python train.py --intermediate_size=512 --norm_eps=1e-05 --positions="rope" --init_std_o=0.0 --init_std_down=0.0 --lr_head=0.0138 --decay_shape="linear" --doc_mask=true --dataset="wikipedia_en"
Each number is 500 + 40 x the weight over the matrix's rms, rounded and kept within 0 to 999. Layers, rows and columns count from 0. Numbers have three digits each.

# layer 3 attention query, 128x128, rms 0.0999, rows 50-63, columns 0-127
478525488423520569510495510425434544498446526534562484557467480493515481563490493549458542440542516556508494452493496510393523525481477484518520495513528437459552444555509499423500572514493527573520506482484495552554525470523477545569489589505560398468430470514442492412436523451509446497433519464512525442466538545415424478491505592545495550521528545458445515531537440535548508544467
556533530568492598504518517573486524536496501459497529533512558507490488498474525514492498524513575435520479526457436504474459373601521504571499430502496491478559566539451515515499461449432489533474497473480368577469511515546439532537527470544488523516517462480497471482453484474526536538481525415494515476572502462519460463499571450464507464531482440533521492413477499578503489514512
546473493518494500529463527485457528527551528517519519387509517536547511437460488528594420531516569564540521499482522517445513462518517444421516537535544438520506473504530479500431478442470546553526523468508527504468490521455513483446432566466473461542565480499520437556456498450527433485450529605513515432439500528583456504514512507422557579438480430528542509492491504472544479472438
541527464529539569481520509411494501536438532447535476510455532549500490451488572515475451470463528559458498456447509489496482536540475500554561532486487472542530462512458396487518563605527534548548460449536501449508532530524519523532572470458512491518542621513459436511542499504487446542458517507476478531456503467463456499585500528480422484570544493464422493491476499489437484512503
505508573449579484540542522578505494586585413487499525492497460516548446483523508440473504498529451545450540489481462431458528447463513574494516476490516455528474503538499614530473467502420530484480516434496501531468563513472502468368464538465507550565519508431455515604440520526490472557479592473512459552509443434509489448560481532535515530491560477545510478490553486484450424558524
447480404493595549434548518466501472506411493512447521455517472490501553480476538509613466449471434561537542477537459505504459459550424508532514506541550582493496462471498495462473533499453510574493526488499519459511573540407568497492478479518551539405474497481544512485428506424559616454489509471504508505500565519468501481522533513483476516512433505503480501628504520553505588416480
519506491526511499516473510477470488480518535510461512502539531446507522519559366548548507558515558527468484493515520450472561477510501471442463452529510497499560500461548505544520567520406517576475546520433479522523469494463471464451428540565515541457511426467526470411475519478489516472540540453465485486504430551558459526583550533507492509389480531535506487517549439469511509486553
446496531483442408472551568466528554485547540406495464478500560451468511454498496546528502481491515463531475511485537467542516609547581434471517538460545515568523414560489495414511571468421482416525489552445513563422471500508504423480524530476489566512499417547539438493541466550502543552497544541530504590501504480443494462445454543504501432481548506518543589498494577489497484451512
544474519501571463557576422581447424582490491523477558480527549532408480495465463531486504501528404424483481498563453480458517538532584473406493490500452548472513471490484456564521560524500466546508467490463522456522539571474467488513474460497492496497482499556515498532505515454587501494525460512485530488487533551553488555602466464517510399476492511560510506467505466460530497488448
513437586553500383438498469507484580490470438431566533480547490551408473478495454533537489499460534534471465519542511527521513549469455486524494524545558539493539429518439488530462590475544578483520464534472506529509458535536547521522472545555499489505417448484500522505565543537505542497482534411459457481495501449467447525482549430534463521476463470555500499538532476569473488505453
436522445504488512511450513506550507534439428477560459524432515566487502508501529543433532570469484468491494445452506492533469525525429412523521504490509441536513512514503485481519429489447538453513474525505540547453526531510468486481570469443490474511488429575509535509534468438556529593515495480560517426496547634494500499540478504455523544516498495485501467478501476498574454567485
466562455428533542509498545457524473556476503483477444450473415494499477471543500474616487455495568494482490595514507483409541553446501526516500495512468524544466538400500505515405414543559508476521547513527451571510503482472553471477544500498457518507549477437455545515484497513496481539504511475570496425483577483538468486491504488434588482493553505531536468527600502478524478488494
482492486483468551490523492557499407541559482546448465522517465475450525497505467551491467459516506396541543531543458530445514525474491489513502490483579425510505422466564526403471447491492545539471498456484549473510476485577525514521460512482526541519477533471462612465552467481516468458573533513470506544476571525517516494519459484554518533482534451429480535486470516563481440491461
460491544520475406505522476595500537499488505481478496469444546387524581486526524446499518534563435489432478512461583555480498473438533459531489465495513522502512509506385587491543588440435541545521537447498515500459481520445509584544503549567519497494568559472519516484574523507505480487462552442558456511454487466507476440484436566469522492530541484475452487608456526503498459475478
# layer 3 attention key, 128x128, rms 0.0979, rows 50-63, columns 0-127
486520359462433476510461480512527496552534453408451453542486546555562455517451482508505489507461581485493544516529534450527488500515501490580550517453458472508527527576525450494472472522437494496554509465523578449566517473521514548562521487517468492535563495482466451533515509510437539513555490513498510428431416527526470410479548531462491546504518532432480547511498459545504551452501
528524535493421582544461522516479522446496538519448484506509508524580463589450537569505546509483523468462504509494480544353482505403498512536484572582521506512486556555529539483504472507451529483472516593460502536587482474542498489429493561482413472552528447395477476460511554528509530523462492472502460540580451523502470537510426435507571508512441493510495498506533472536485368500414
509568510483590448421515512473444543510520466463490552545582589533439486532501509529526529461441525480501437504550513537558493501561485495412561521468456558488503498499581489565500524511496491553513488500487458529553512522584465522530477405448468438482470556560497572557470463467533494475360470410502495494498505537506527475475480447470507497466494489496471543429494428472474533483525
483545465538488490530501470449512534538451422498514429518521453506607531539476503431539510561492465488432555468475527479497401447458524424593542446508466517495461553564463593499513491528475470493540458482534512531525531479462508460449482591486519490564481577562532526486597503495435568512537495441467464498490476517469487468443486473497444497499425499520424551521529573501534545515541
539493478476574560447508504554490489537496413473547518531457500595487519507479470537495386500517454461494454508513442539561551433497515557477538510414504481459444408559480553524503518526514480517492473499494421352550520475512506525477500515499546557503490561491474497547522442516492496529563462436515521525437542491482498471519538468452499431598488470475541496476519522476507461516517
399630479491562472544467508544502527608435497508543476522566527501480556507508544537418480460453486534488513513513485489574513487524416557513437475495452490519513531483502491493493486517524488528579531485453505532523463569481454483479487466456510507413446435540539519504529477484529514478476444429571473426542544458504453441498542611405558545536541477471532487536508547453426526558539
410531562381457407497503430527436523479507439530551557510505446494493471517527500587453483521548504491584405569487510462544576472599503516419473504504499585568522483442454472485437494536578481478514564445504476522493445519553522582523541543497473442506463533527506472575524474437518498467507507529467513462483507507521443539485487442449487523425500440504471468579445513578495498458562
433487495504585478566516535558467477519425508564494404485480506492430500496493473549512482506499484507503435529495634469473512506583562398461484486499513541563499497479516489487464447568532452451479479532543461504405445544569572439453507477499422589487482532469617463471446503585514456439471495552515405523506432472492479439559461522501430526524535550551507503503560543587507478460544
437479476525580512505541565450495551498511495563545476540483483510495468517480426529424528530449499438533454558536421477435540601453536381534449511485467493446558536446576458491485573455459527487486538517454519498463542493528511485491506542479568400527461546491535519560510500462511510568599418483501484534508497553472438519533481432459466433471500479454453514529462467531576450548518
406569408439517535467517489528456494519463394564503484546524482511480534466571507531500505434495509497526499496515460512532459497482519541526424521420463499525531471493353456509432542553508531426502486507489490503455495501573560514503504460513482507480527447500557520584534525546599496489574454498434574539488523457471525572554464482498478522510503484486447456532516502518467575492468
512537526485519533506525437543410492504508443506384424508544496486551557573423572572492494513547552453537517501422560518460547467445597494506427494600501448406488469459527512549481420482520454407597486518533465467474518485550505497594480446502500505509527524591516562586555444482554483563456517474421501512499488498488584549450470477470494578510495507443469524471425408453480515497510
510497619558497507490529491533448550475401488447456493556547442515470489552611470514562532488491478539506485553512482484471495553518507548498490560422502540468539519422574480491468434470546447494540525475477409470474523477505454471591539491484438455475451515511412518529556551485501549484495487497534484497430475464494488487525515479519446484506527522538498547570530512449517529467508
419413409575443533426479503534509483499450438549461446436459481464505508594458519429474479556471466496465458511524537483421544537536485451423467457506482468538509453520508544515535582526405558548483538556427514424524506444514509538516566497448606471450530486482451486541555544419481541528518502502510546535472543443507571565507509579519526576443512504451473493488502558518534475599461
523573487532549514437468417521545494474543466425555477497507500515499503559478543534517559492509513519482554489508505422535460476487437514554485490413409528544490504507402537492545456490487514475535516521513548461605440493505435509466478472516537565535429489424585588456504400561504535558524491500460487443514482431574547495411478594504457514477503549521573476468406547437486493532470
# layer 3 attention value, 128x128, rms 0.109, rows 0-40, columns 0-127
521479471534517520460426497562483528434472464568554512514487535582518510431492488550599539463536522446481496520459527491495478444487452482528528436442538507512473470528464501460510461469515515441551485546566482503472451493492526440487512470497491535530501527524463474506519463473508524523487560573431529570446432442479479554475519478525499513446452505510538504482487531576440490539497
432513469426505460480429506502515484491484508491560478578505459551496475523520464476445461510569474544472539472546471545471446569496501519519496558461523458517510510504491459533528546503560504499435515497549472428561456588385544460504478549470509520519481533492458511496477523535450500546584494456503509498509549505462428530571507502554462525528515496517567413501477474444508553492475
645516501528454410513590501532492453521493446479562528514564526541452553458419527519509503506504512553530457489547529483496486523501526491495524511487598523463473456509504481478498532485524516413478536498453411514453546564499495512478498472552475459506564441585459477540480517512492458542457473510523501435451566468520460555533471529484521543432459427489548496542469469409478536508582
477479506467578495449522574568511541513453498572535525431575472525540484503562492474483452562485479552460478479519505571479426466474548500540403514469561460524546528477466493472551425490469556434448531514419411524486481549557489483441525500498508463500521566447509540531468489489534537514549527437493567469510538486453549572505470467500468505488515581531438466553542538477498525475463
489579434485593427417468506522522535495460561505503523481519515467466482450500498545448496470446463487520462561495613515544420518548442578547466450465590460482434579462550583564514514441512540512512461464415493439455410454510523469465470495528505451517461442522520536473569545483514431493512468462529465553532512524512488521514512576502570534454498517585553485507434481432460578483515
506517486484477490467446519528505473509454465433561466503528492517451412531574509478509517538545513471523534514486449496464529535493547480520546537545474539477517459474515539536468477451545492521529491464502426519507430467530415462478506528490462474435520562461467466561492471563500525511470478524549519490538457485488570500573436508487514443518447544526533527561459530450418551596487
465458499460522480472491484419502458468482478507507572503462541554533524526387480478418419463443467474480479560567469536575497388475487500537513451533551452479421509564487564513467504533511397544485529520476550502547455484522503462484506501509578468467547581506563526414494557524438521525378553511448542445476435551500526489544560468506526531513540514575519530499523571535502480555551
490539480587460562532573475593503455528449557518507488459523483466438592530510551531549526471500493489543505408460474478506504540553500512460437455468538476542453505498502490464488512537490511468477473474467515463518547376483481498449513538455504516449535413515558544440527502461460526461502525565580490630461437531464548512461570504508488474417531529543482487484517523465509423444478
484501494530535533531531470522540523568509460548506570503513468499438545421501558467516543462446512516464578495533588494475454490531459473541431502503578408516508512447540486509518449478397501492547537498529499509496476560438489473529406520455497431431549495456464512586534581438448481507502496462547481502435546478446535590465501473485452460547530530497540469509553491592525423541458
506441469509490537549486501493403454473471568446545510510494453488475534514516479447503484551527543498484516541512470500486460530557503533488507597513584482507526481536553515534512458464476513577475486553499484512506480489491574466551507515480445552415508505433445535512500513537475551603491561491524425452473541512553497541440439444486511534453533453509445462482513431471477520503452
475526519484428450534556517544486537492425560458526484516491501452484452529514460513478503486483500488466518515511507492446453543505489583515538492507587478500474514529506453519492532535495578502583547502507442564425505572447471498603464519540528530478501542455530493441465497540488546468502520441617463547529432482498482482567502554471450455520483503496483519482492456516477518472461
470530532477489480570567484493552514439540542511501491466534487507525550475479550499477473588420473448541534511401515516520471511488486443477489444514532581481453501542486518489540522492538534545499529533489439486378482596471458434518494440466471478455513543513499570517454540471544481488497543472542546454533563550478483528532429519458485533481528565469483469413505557480473499506532
491503469532482501586520503514504491540499535516543519546486472563478509513520506421493490512513494509467457502503463473495473547517455469517468526489566523477453489471572484457448464493483476518452473474537438488499499555542559448501515463543531462522435531452581517439408474518467521418471471528479537541513439508485434531565533488494462501498576482548549548490519527534511530506476
482566440471532543436590501482536458515466532548517507480471519477486533517505464503502445468482435519488475523543493511517529482504471503463556529411569557482521466465489509411449527519527473460448493463518529440528562487458587478629539550503531526530522533551500518533491552500451514470530416508519537559519480474554450553440525476495591471447381507430522528482476465434456441539527
505564495502519598474445465542500548503505498544568450499485485539508417459464488426510468482398563511523452536464473514498550514461509449538551516500498480529575528545502531515538523490412506539479525526489631487581453460449489427528512487465532560485465442549543435440453509493428465496482466554559509581516523456491525490530464534415530458505566478493510490490566449457388505580460
473476494499498474404514418375503479441535590411426516410528502392550538522541532544464488485537458497497520517556496542435543567496522513494565454510517570508516525543471529477503479495528465484477422533501478499559541506473540437510451448502486484538540458482497499454470503482475488469425537546573510518487506511489587429453509536516543552453509486529487503486577502585508521436505
468570454444496536472466543501560443463491482451457474452542491470498494502515559468483506490538513492449510494490456451493528530568506488477473559457494508519551451560562516451510495520502445525455464468501502525553489562442495449579548574437448509501496507446431521447469571536544542591502542462507514463564584581566519450464538567473587542550475500497467415509499544504429548478427
513531512539518542541551521474464516521480546477449373507538451489475492510554411595553424519556495467491518497552483501419449503490551418473474534529535528515516500503528440572576470450497489510458562452531500504524487517526478520511498424573424415490452501549476532480484433493541527469457507464543477521543536486452564525447475495454566531538540500436537488498523458524552435517484
582566509588446494425444519487476507489516565553450466465473495496467436453526513528523528478488465477551517377458461459484606544513540541538485516552454445418454445470476520529477486572486489490524566465531427527554488527478555531496542501520579468546450551532550492471513511470523511463474521485467507528482519445500551431534500503522496540539488463450526414449534446563494471554550
516442554482622508543493556546571518493602489496512477477490430414474478510533547500537520503506454504492449501506584499419520455572456557445506487491523409494525540502488487510425454450519539406476605375442568442507520413537444510440491510538497581563411555587546494491524566513472492512463494474470416605537434483518498553482451526487488560482474494572466455484408455551511495503490
479539451523495412504489528537512496526511580503495545527457491504535573485521495508519486425517537598471452558518546494528536543549511460520521484522533531555477469510504476486491507431592467420439457511473482555488449493563445463567384518424440531530464483531481527498520477545507523443424531434516473580517495503493445538483510494582511486522476558494508511482476447477544490502466
502528468509409485455487520461479558510459461506385538441479500573462435578487574496497525489551440497485471385492522496486546466493487471434473491460502484492565504520497510442503481516569550510543444462553418531513559479427507511530453523620519511555531499499485511484565490545559500469573503464494499454487476525503495525473524475519533481435523456599503495513494542483547470505519
481541541514473524478525497572567478525495488550495529548546458561528431473524471550459583495478444498520512506459466531528538448465459505477526533449526506470572535483546489577493395513465495499478494547417572462569613495411485515527460476548452496533481489507425532434431561505477471491443482482496453487450410496498523597518503473556467574495470506468516457548513506549465418524485
538476499467467413479475495512501545425520527491484510518495516481542407472515519485473522482439475458499550488551422496496482500594416510461515471463517435508526500468538541439515510521546488490563482446476540503472532456517487491523557510428473443445491500478566567535575508514478546521545565465527515529589573465513540572481465529466500452528489513449508490506483505520518476519475
517417497499534501539430477499453508539489465480427479480432484516511517546485493467456493508553458534427498441596528443498503500537578564544584471465537564541488446525437523486487524506545507480531566517548541434498450550538502504445441519477557528506488535448512479569472435500567476497567448534521491541519517452513524534509435515459414451513553484528551513446489441471490472480525
579529499504467493499411552490462509532466559503527511454461531534471584472511518572448472441563471573444519457544494490459485563512483564512541440526499483438442576475461535459484526454390503468499531472548497512510558538519532484513471459510482497503537415483512495510528484493501492504454517568511459471545542509526520489494511527457479492499458484500441526423527513524465511459550
513516536518560471500447556428458526553436500496460445419471528528541468508498452482552500530497474457525520537479464476524439558481503545518474534507460426520515566449536534517503555484584592504423510403498508599514477518529518437456472500503450529473443528507511509459472533545406526500533511538505469502465522516474539523482563447544518500512457533518497471418538499520454530500522
554546480541477551479444524595540457461570482610453442419459468540546492457487467516504415476547466477516446508519527518498505534532489511520577494543504444495541526466525448435507496482499542542499506421515484493473478490507511522526495458450515543520455567499526605515479437527500470556470534522498435463517514505500469513537489462447518516535543530440497444525415515513414560531552
571551480495488491498479487534494473473548434485468525544524454500434537566552536488505497460454412577566500523437527520459503528540565458420513534447486478522503485488510555524455544507503541517525517468477511569463497542510494544500534506477559529541504481528572481434484500461481527488511608412556530482458575486418525473524466493446466488488510453523464541490429526466507459436508
489486490445564506592588571431497528462453493502461592514507512530448547527475490510520545434523501563523439542485506562527535528423557468461496458431513406504541504550539481508433495486528519513591528471458488575489487451594422535493523536523442532500508410517536495477547510536493549484419434469478484507506484457503509466546516498492530472476529472530436535458434476488491453467443
501504490490362512527522546493577478518461503463482526456525457508505458500536504513552492520475500582529477506527564538561504514544446487444496475497532508431521501493556524586452451516461519568507472458441528495537513519492574524466431467551470490526494568440533441483579419475450483573533512489412555480503540534507476487449507469526507490504468425518514524542522466486465479504463
452485435492452453499470383484498526474491451493518554480472494517452510516494482454456535463560522504589578561543551498516456467537515536520595538482466501515496508475476442500463544567541547482524471495482440448567526490542459470485528505552493535439480505557504568482489493550513458544507439460547484487502561498480483488494453459475521467475545476555528499462514489521450531536504
544499553517570429497458466476569468574523516489445520462524559517482468494542571496383539564445536468428556473510533507466442516465480562516479515496463498514497539499503535473517494430538474526451503513519534482542539532499523516434531506440503516501532537499485514475496498460525465519489488489464451503418450515489467492517492493494467539523446539523571519558430505516483560491479
506550541508490542524507476482564528535413491482530476483488471438480518472447515502535523479485498485487475519431457459510534519526506501537521476602496610448478505465531429481466464539589425543506479464510546568520499476487563488502548507501452472539473502512517490532474481522528524461516444576484504436456522479504575535521420532494525475461470505472524421455486518547502563461543
530500485466524501354398444484469429470509509481424474490545531473514520468530543514423424521519520506537459470575418532557472418563555515487565504492518476514532484507560494556436511512542520462487509569407474475556449517449551544520492458520534423539515498439530541486512510519522475517497490502478530513478554490479544504521520459521475593496569503513510468505471466463489545438608
491508518518481487559445459532511516530514525517623615486463515525445478463532479516506539588520605470470486545489500521409451601541487457498457466469446472544423512508510399468549454479499545570470484547524423408567576534530409499480555500528580519484462516455448424502496520577481539527437518520409565506485482499510411506498527475505499456538487467476509507585500506457497543463477
495506535423513582526500562484512521508499548502545568529486513611447474455554543459439483510450568505489428460491592505502499478548466467428503509481483486524490462529471446501604519493526413440489457543480527501497485557436400503478535556548535472544497547517521539514539573508520520522463576503505495461552544494436430485508467457508519485429524419451551479534423491481475401550497
564458460449551540555490474500473545468550454457467441500506454481415451434450449480396553484428506509525488523580507569518545507571490415494565565476523515430511503610510509517516490527530418554486439495464543457547408521542524538541468488495574537472465572490508559508492442549491495470450524525509493519523467511561480509557511470522524428482515506392496497519570547504505507490440
469553510511550554447482541446504523517414549507500522477557528501524534567510538548428531507435541477554547496495503465472425539496465434463463517574470544474431494483413491513427464458485527554508558562525525481469535534520487530497538420516498488487461384531482451559483457463514512503535469552488542485473451490499525519536476508533476502496535473545478503507558440506562475427530
438485460539525519544452481486547516516448477578515521496488579502431503491523522481579452504461461512498529473571483462430460485482505553486457608485549497512480435579549529466473456528513419504537538534511454492499442511492447495436537491511546482540485485424492550518452503539503546515486507473481574557514490504483539460557465505494542482510428466480519539403474504477526421505556
507499478521489492522588490514460505508480529478528470471580440464518462500578476557438470477481437554473473512513539481493475503572581524520527500440523509477506482539492568499458532442495516582501590421488430523512480508414511454525521460562468545444485550434473511499506540565487520394500485495484573550531470567505534536510480493470457509484509525531469595520487405480460396478526
# layer 3 attention output (transposed), 128x128, rms 0.293, rows 0-39, columns 0-127
508483510564516464498536513523584457533531501518481513468474492536493484486518481577567469512498523501551510480506502470453576510521518579450517559505490468490502535419496464463519462574445525501486455443510517523522499522471531486463398418488531490476470504519518553478485463561494518461506530515495407462519512477525516451524513491485427532534457424548459530501555441508474521540501
528504506490494503462524522498430513389532442457479546510497455480388396458459572545547565507508496501564547565535542463500508450492526480527544538533551536517517477483543598494475533432457423498464453536469514551472502478535441457471510503542518514507579529537484528484523485520528486464459477487470516476555503463525580524484529504444496467554441461521504504470477460543524533453467
449460487470460562525456548523490543448520493540461494445480485526569487551510497532522517512547505450383477518509499510436523560500442472552516529466515450501464512572470525524575485484485441503581450401464508534538496496469383553501541534459488528512496486473533512472522511467468573489483465522520520581489426480537511548531499535552480513534523550434402469550522534486501398591414
505404535444437551527529525449537499518504498492444457543501533475487460490466533482451569483608474489512551477435469489522482551490464513518501406476566559418471515499466577524490516518428457513544515589610549456526478508521470434536485442479522512436492516514468492544500566496475455474450516538523509499494515509532518455443522529463503534563482492511486520476502444473535511513560
448482540462460457547480540514514410524504511495504489522461500458544466581546558501512574536535455505496446410464487484510583519461558477470494549475458573521464514495519546505536537583443394406525556468524466460532560516483483462492497507584561571513504476467472418558492462505517566492490512473519498482484522508528508473420489513473427486519479537372496524494588499496457533501484
509445526525420539432525585478491473483537519523476560491446547457553527499539483525524534507501471507500475449487461454538489502540467438559469524544558478516487489469580522485562471563491490438486451491471486501457489500471508495534523442507503526494578432522489464468474478475500546505551489549497551447518493476478511563552482426442518554499511492497485473458463452508557527530537
515452556564477522535527433563473460485487421494471460439446478478499500483618563464501534459501505468506606496460495568443531535515565539500539472511516533560463453480559519416493464540542552448479519511522491406583519477518580538497428537458487570482416492483477547553454415478559480457519458481578494504515523525485495509526461479528518470478484479461478488481473483499533547536452
535516525503507437519496477457504475493517535461491587520509510573618498535464524471458467511480465500480487436513483563507496470438547532398512535488445498445548565567406493533431536506450576468522529435433483501505480533490497472535503581441510504543479527494516476557478472464505453466513507473416552454504508507537424512522504534456414567489529476537467490580539509491499515508616
436390539472530448523488479473494506484482587500511497602585490542580460512547476501422512504517504471520462450466535462408536570505498457429481475441505496478522555478492508492522543508551467490484512483538451517507551388589448512512518542525559535525509494491414551469456555545454475519521499461477552474507528499430475440492529588506557519545511490528435549494506472488529551404464
518531547453456498464538480396549590433535501576448524533513493543510426533478557515448514507499447518518517501440508476491536523426514493539505476439568504492466440522505518481471588501520477508498485407516480483451502498542495543441528569497540461519505531572505482477498478496443514436464487526459472559540505469437541500543466472537484509571472510533451506495437485540515452556568
544439518484499509518510461445518497449492561524540489488560442488457487493546550538501492509543543485567463502498480424601490495530560500525491497495479494464506528505440486503519484527533455485505532526455462489447459465485478497498466463475528481469559496548470515551584460547499552544503490544447557480541522478501553555517495469547514476450530466466431437497495451403457494528565
532458527493494462550508526500531509536541496522520488557536530490474507479446463470471589446568534549486521505482434556443508468478544448511475523492554542505495476513465538464461451484460480441490520467469529543535521451484517570497473533452510458463449508491449510506502530543459527498491499601520513490480409530526577532445518455547460459465598511537516525475517454480475438500487
540467500492524509498529483476483503478503486482508443442466489586484545532484563511487567492514486547475549553505456499451521477445470506519474525518489494485487534535484521492523495508415543457484497508536490479491460457509496528486479566461528496506557506505438529438493528494509489584515519457461419478432530533526529537464429522456507581546528524437500542470492511527509460507523
492541501518474488534402518525396489514485443491535587510449467533492422478507527525548514573444530415494521464503548491465540570490483507551527477543480472524463544535446531486573534518478509459590530492503503571540465553512476547473479416441455489516535374490492475450440484508484513535494516497452558534521437488501496507503532514535525559490464448467501506530519540442517490474513
499476560496535516469456474532540504507457446463421533505538568533452515512477511527413463585437445523472495455477491485511545522526461534520438504554497595541435525410568528529462503523535516530545464520472445566499483539506499556427492521523520536519536489461484485549497418507529514557537570462546503525517422473534430483491507493435492511439443510457521536450493511452489533492507
549532478492499445494515548566511484569576442515502433518536472604459622499596466420511513489490543426471485490524458497498435528507479446457501427467539521480506487472444540509508526572520472532476542550416515482477522524511501497540471578469489504495449494541488404530516510477547522508565462507483531534541458501479448499470426507582449443470527480501518492555443529454483479500515
529554494383443461392483491514437591610517468517487528550500481465436478453497424471507544479466445485533556476509500506571491503464508479513505459552586520522496514456526527520476551519515464484460516460504575580430465513486508504465480426471614558493559578533518517446518474509512455451467514481449529549581520460540445539533499455495487423488555441549577472496493526443560493500470
476536412513470506472517571512521474431500493492469498491543553570555435408464526481423570523488471505496495587464479509588535547469448540555432510471503460500545449462477517480534517493505515426530492544468484536438557452490500514521526534476467553475542515517518513502508571575471429518484476517461474518433476505500530468485524505480488506473502516525532506552425487505497522447566
432424450564540524526522493494475417488462476516508534447538498475532634499439460471520503551504457529507506509489548493462458529508486430490492472490460479517533495519523442567429471503499500448485535540406505530440502492535508411515461585473467564487535487561528617463503497548503480552496524524462452533460535458396469603512540489484527489504485480498564525540520585500510481519449
449506403471499435407471494489492488573545469503518492489530612498456498466491639508489518463457450473555451410532504479533488519397490538450454511473451527499481535534532497522541516534464526524544472471527479477536478534477528468524484508479553517461488496440508554560523505500474515476509526494468599457443539513454429468506577502472483527558449517478559541488597589514477482490516
493546544483533501459515512515502478513490484490496496487543481507479471531480498521564445406522430426568508533515470523486519459471538492502525534457492514492511524485413536543582576530521491451491494503485519510475545505423520489481496511484558426562511458460548526554443507487457525504532485538477499481513455552452489449541408504483526503557582407483516538516470495506522509426512
475461458433485474561460516479523472547507504529573501503526478494585544449519495530586487537494594498518561493528510485535445471515495470509521554515447438524569544515539454572476542500411563492378487563547537404461479553518456496405524493431523524505546576502559442525440562479501459476453433514478501443536502479518490458485496551445487494543474480494493455482476509503482518506467
513479479489502466538451504494473518486505493425549563493489496466429461513503512442516555517532450450461514500485470522536543579530515514491471484518468511530507547476536425460544604428467500526530529389505510494441444427518617457504519533477518535443420453506554500535472527532455512528561589458529527539527552469483470448495491500498554537557483492553457481462507484454448549508544
447455519488516512511562455443487522548503462546500483525471503463529462536494479474484428566536483490516477440409542486542571484462554513479521528466475473515407491463477439506465510475461461554515589492539535455449489535539504519524523481502508574493576515453485539515494576482567455558463515480450563534465412553464534456483526485523552501442499477546505553485506454512493499512506
523465449504466565504551526485478524412510519527537494484519470520439511502452540561514496482417596509551481484405461565452502415485412493479565498534522528447527536498572529571462441503472505572508480550449500521554571461494453550450463497495497492525548471521472472511465555480502492493446472513495524436487507514475518529541494536535502503508497499442501456462534500579501501498473
468476507497523518554555458542516492506552442525486499479590435480506504517451513487528438515442552510520484491505452494508548529488449442553539512405477420472552455506478502540511528574560523558525569494480482462484487492540485497507514514531521517592481532494469491427524500482400502469533472494475484560410518414527471538529509493523483480535518570461473475547503489505522442490456
443468494515490546503452490584536499502481478534502505619486495502503481521472571502545501485485455585464451500500454497484563462462534447552453487466476466502519494498557476476524484531424512455499554541480546440493524481578447498445520482482522512470524491587509487530555520439512421545524538499482448537520469480469544482548543516455458490545461418507463540513458526465563456503546
464492491518493541486459526449451457553466470409502510438524533457489473465462496522507551489522498511549548474455406521501588505436475476495500539482469491534502479443443489552504444505531570497490540486474519490529519397503602541499495483544537445542505519534493553518533544533462488580480483469464460532526500461503467498542586522525501531573492431504543464431498489540549430515503
483497474477542435474494510482469510497435505476545463491535508467516503480497460493461509492426541447471476475563468510550492425538484520517451506532479547522517498586429451561524561489553524552518516540432512457503481445494454507492494489440526526506531504470500544600524460555504536523405463501560550567545468474534552550479505474485436498523477450503492460492510487525518553482545
484486496494509589477464462482522513531493543548492408492482508457532496508527484541512429520454391470520543455498574503475447442518474497536488536446448512480568520575469524403543531522532524566513482572571477459465492546432527572468472474474533483446468527429565508544534519470468481468521494547494556539481472562515488533521555432437478507488450568452456488487493502489417550557579
505525448444528454468476500466463527485490499462548520490473485460486508508548514420479503469548456473535495474455527502451470449432550504552508561437435467574478511453501476505548553521508489499511552558584520491470485501546540565564476581501428592491522477539490486488489533451488524537408477462563414529513608453519525471508547552465436508555437539489458460515470528504563601409488
490545538522545560490546550481432476490527495514450496461499468508524522511483504569507583447464494476450527468482532506461451466515466458476489488570422459518499506489491471432573490550548470465479534519454480473509493543517508471461493494453497532557533477506487426528527500457508579539519447485510507510474514519510526507498585496560543450457439495542499491503453482533510509518504
436496503538468478447486518580512504455510497458522459562461491515475536557538496509562568455531543513489465468506480486493480477452458440491504505562515532487492441534530481531466503504469399503512457475496420469504473505570490470534553515498463453465444516534447533473493510455519499483560558481407530547505532537567518502502432568568518478552550520474508491467578511513486528487475
521547483523472467510468509562470508450512500540477467485539489543532496502492434491585477520508475550466419522469531570467483540456539483548467533602500436559454500514528525433517461490435534518482555529472489521498507499518473582475519550517474485441478506519471447432455568463493476504463506501511484511489532428524433588533494474518513510473572491474522535479424602510413428586480
457498444505472482540569481548452481445502470458537527524443452514516552630537494453469575483498482525494578525460436495440485526465499473486554457500536536510544511526414505552510504485471438527493500532492519528492514446521505447505526560452511551436486432512523475553500527480536508485446455528549508575563509499511422541500448502518517438468447461498486471466523514604505496550486
529488525493495507442565557478459473463500527434401439531535517549477519476494486521525471510554488580501553505593605393536552435478526529460518538526460483537525481539500477435509547500488485512556468451627560528451461543518481531482513509514423456538534541546486570407527472421520503465537471513438413476461485491493493419522452516529484528470486523476506547458504494531517488485446
436516518514470466508530450521451557465512543501471465535540517477506511478476490552530593505520528437481512549478581473498508501479519528521499570488518576535474514532472437517479522414467517539511463496574538500439501539478543543490528495480491543525495435480496528545455489489428493478504432437442509479490402509527519526544424544494496540515477553482504571519564455450452483430450
497466530469460525439493459480436542497476551483551536471438459499524531476522445487499418456477479424509580540473462438493564542444445593594457439516509538540465402498525505462432555507462498499509548499474495548543603518570557539521503518503490512495527494471516464532405523473495504548546449427530504536437449520517489583515537563518490489521499497496529523486517444529453486555496
537498465519464447558527477551520496442534494498462459553484484542466562532424467485504508523498526513441462455510483478451482518513492483506525530431469535543601502542529500455488532515537481453539492527509431477483506502532446486439517566546397477505518516414486524465454529513489493475434521492504481446454562537585519498576492518472536543425536569515541529498439538501461498502548
520441446557481540499541517503449442496496565479491476523460451571532460524500449559453513546495541542543521542427501455401510480478500488535460477520556551533549514478500486480543465532461525489524429470525474486515507546586474476429422491419535536468547491534506600489481450520492515457452435529430523440483498538488514652460480519495410536486519557506552527469484560432530540533497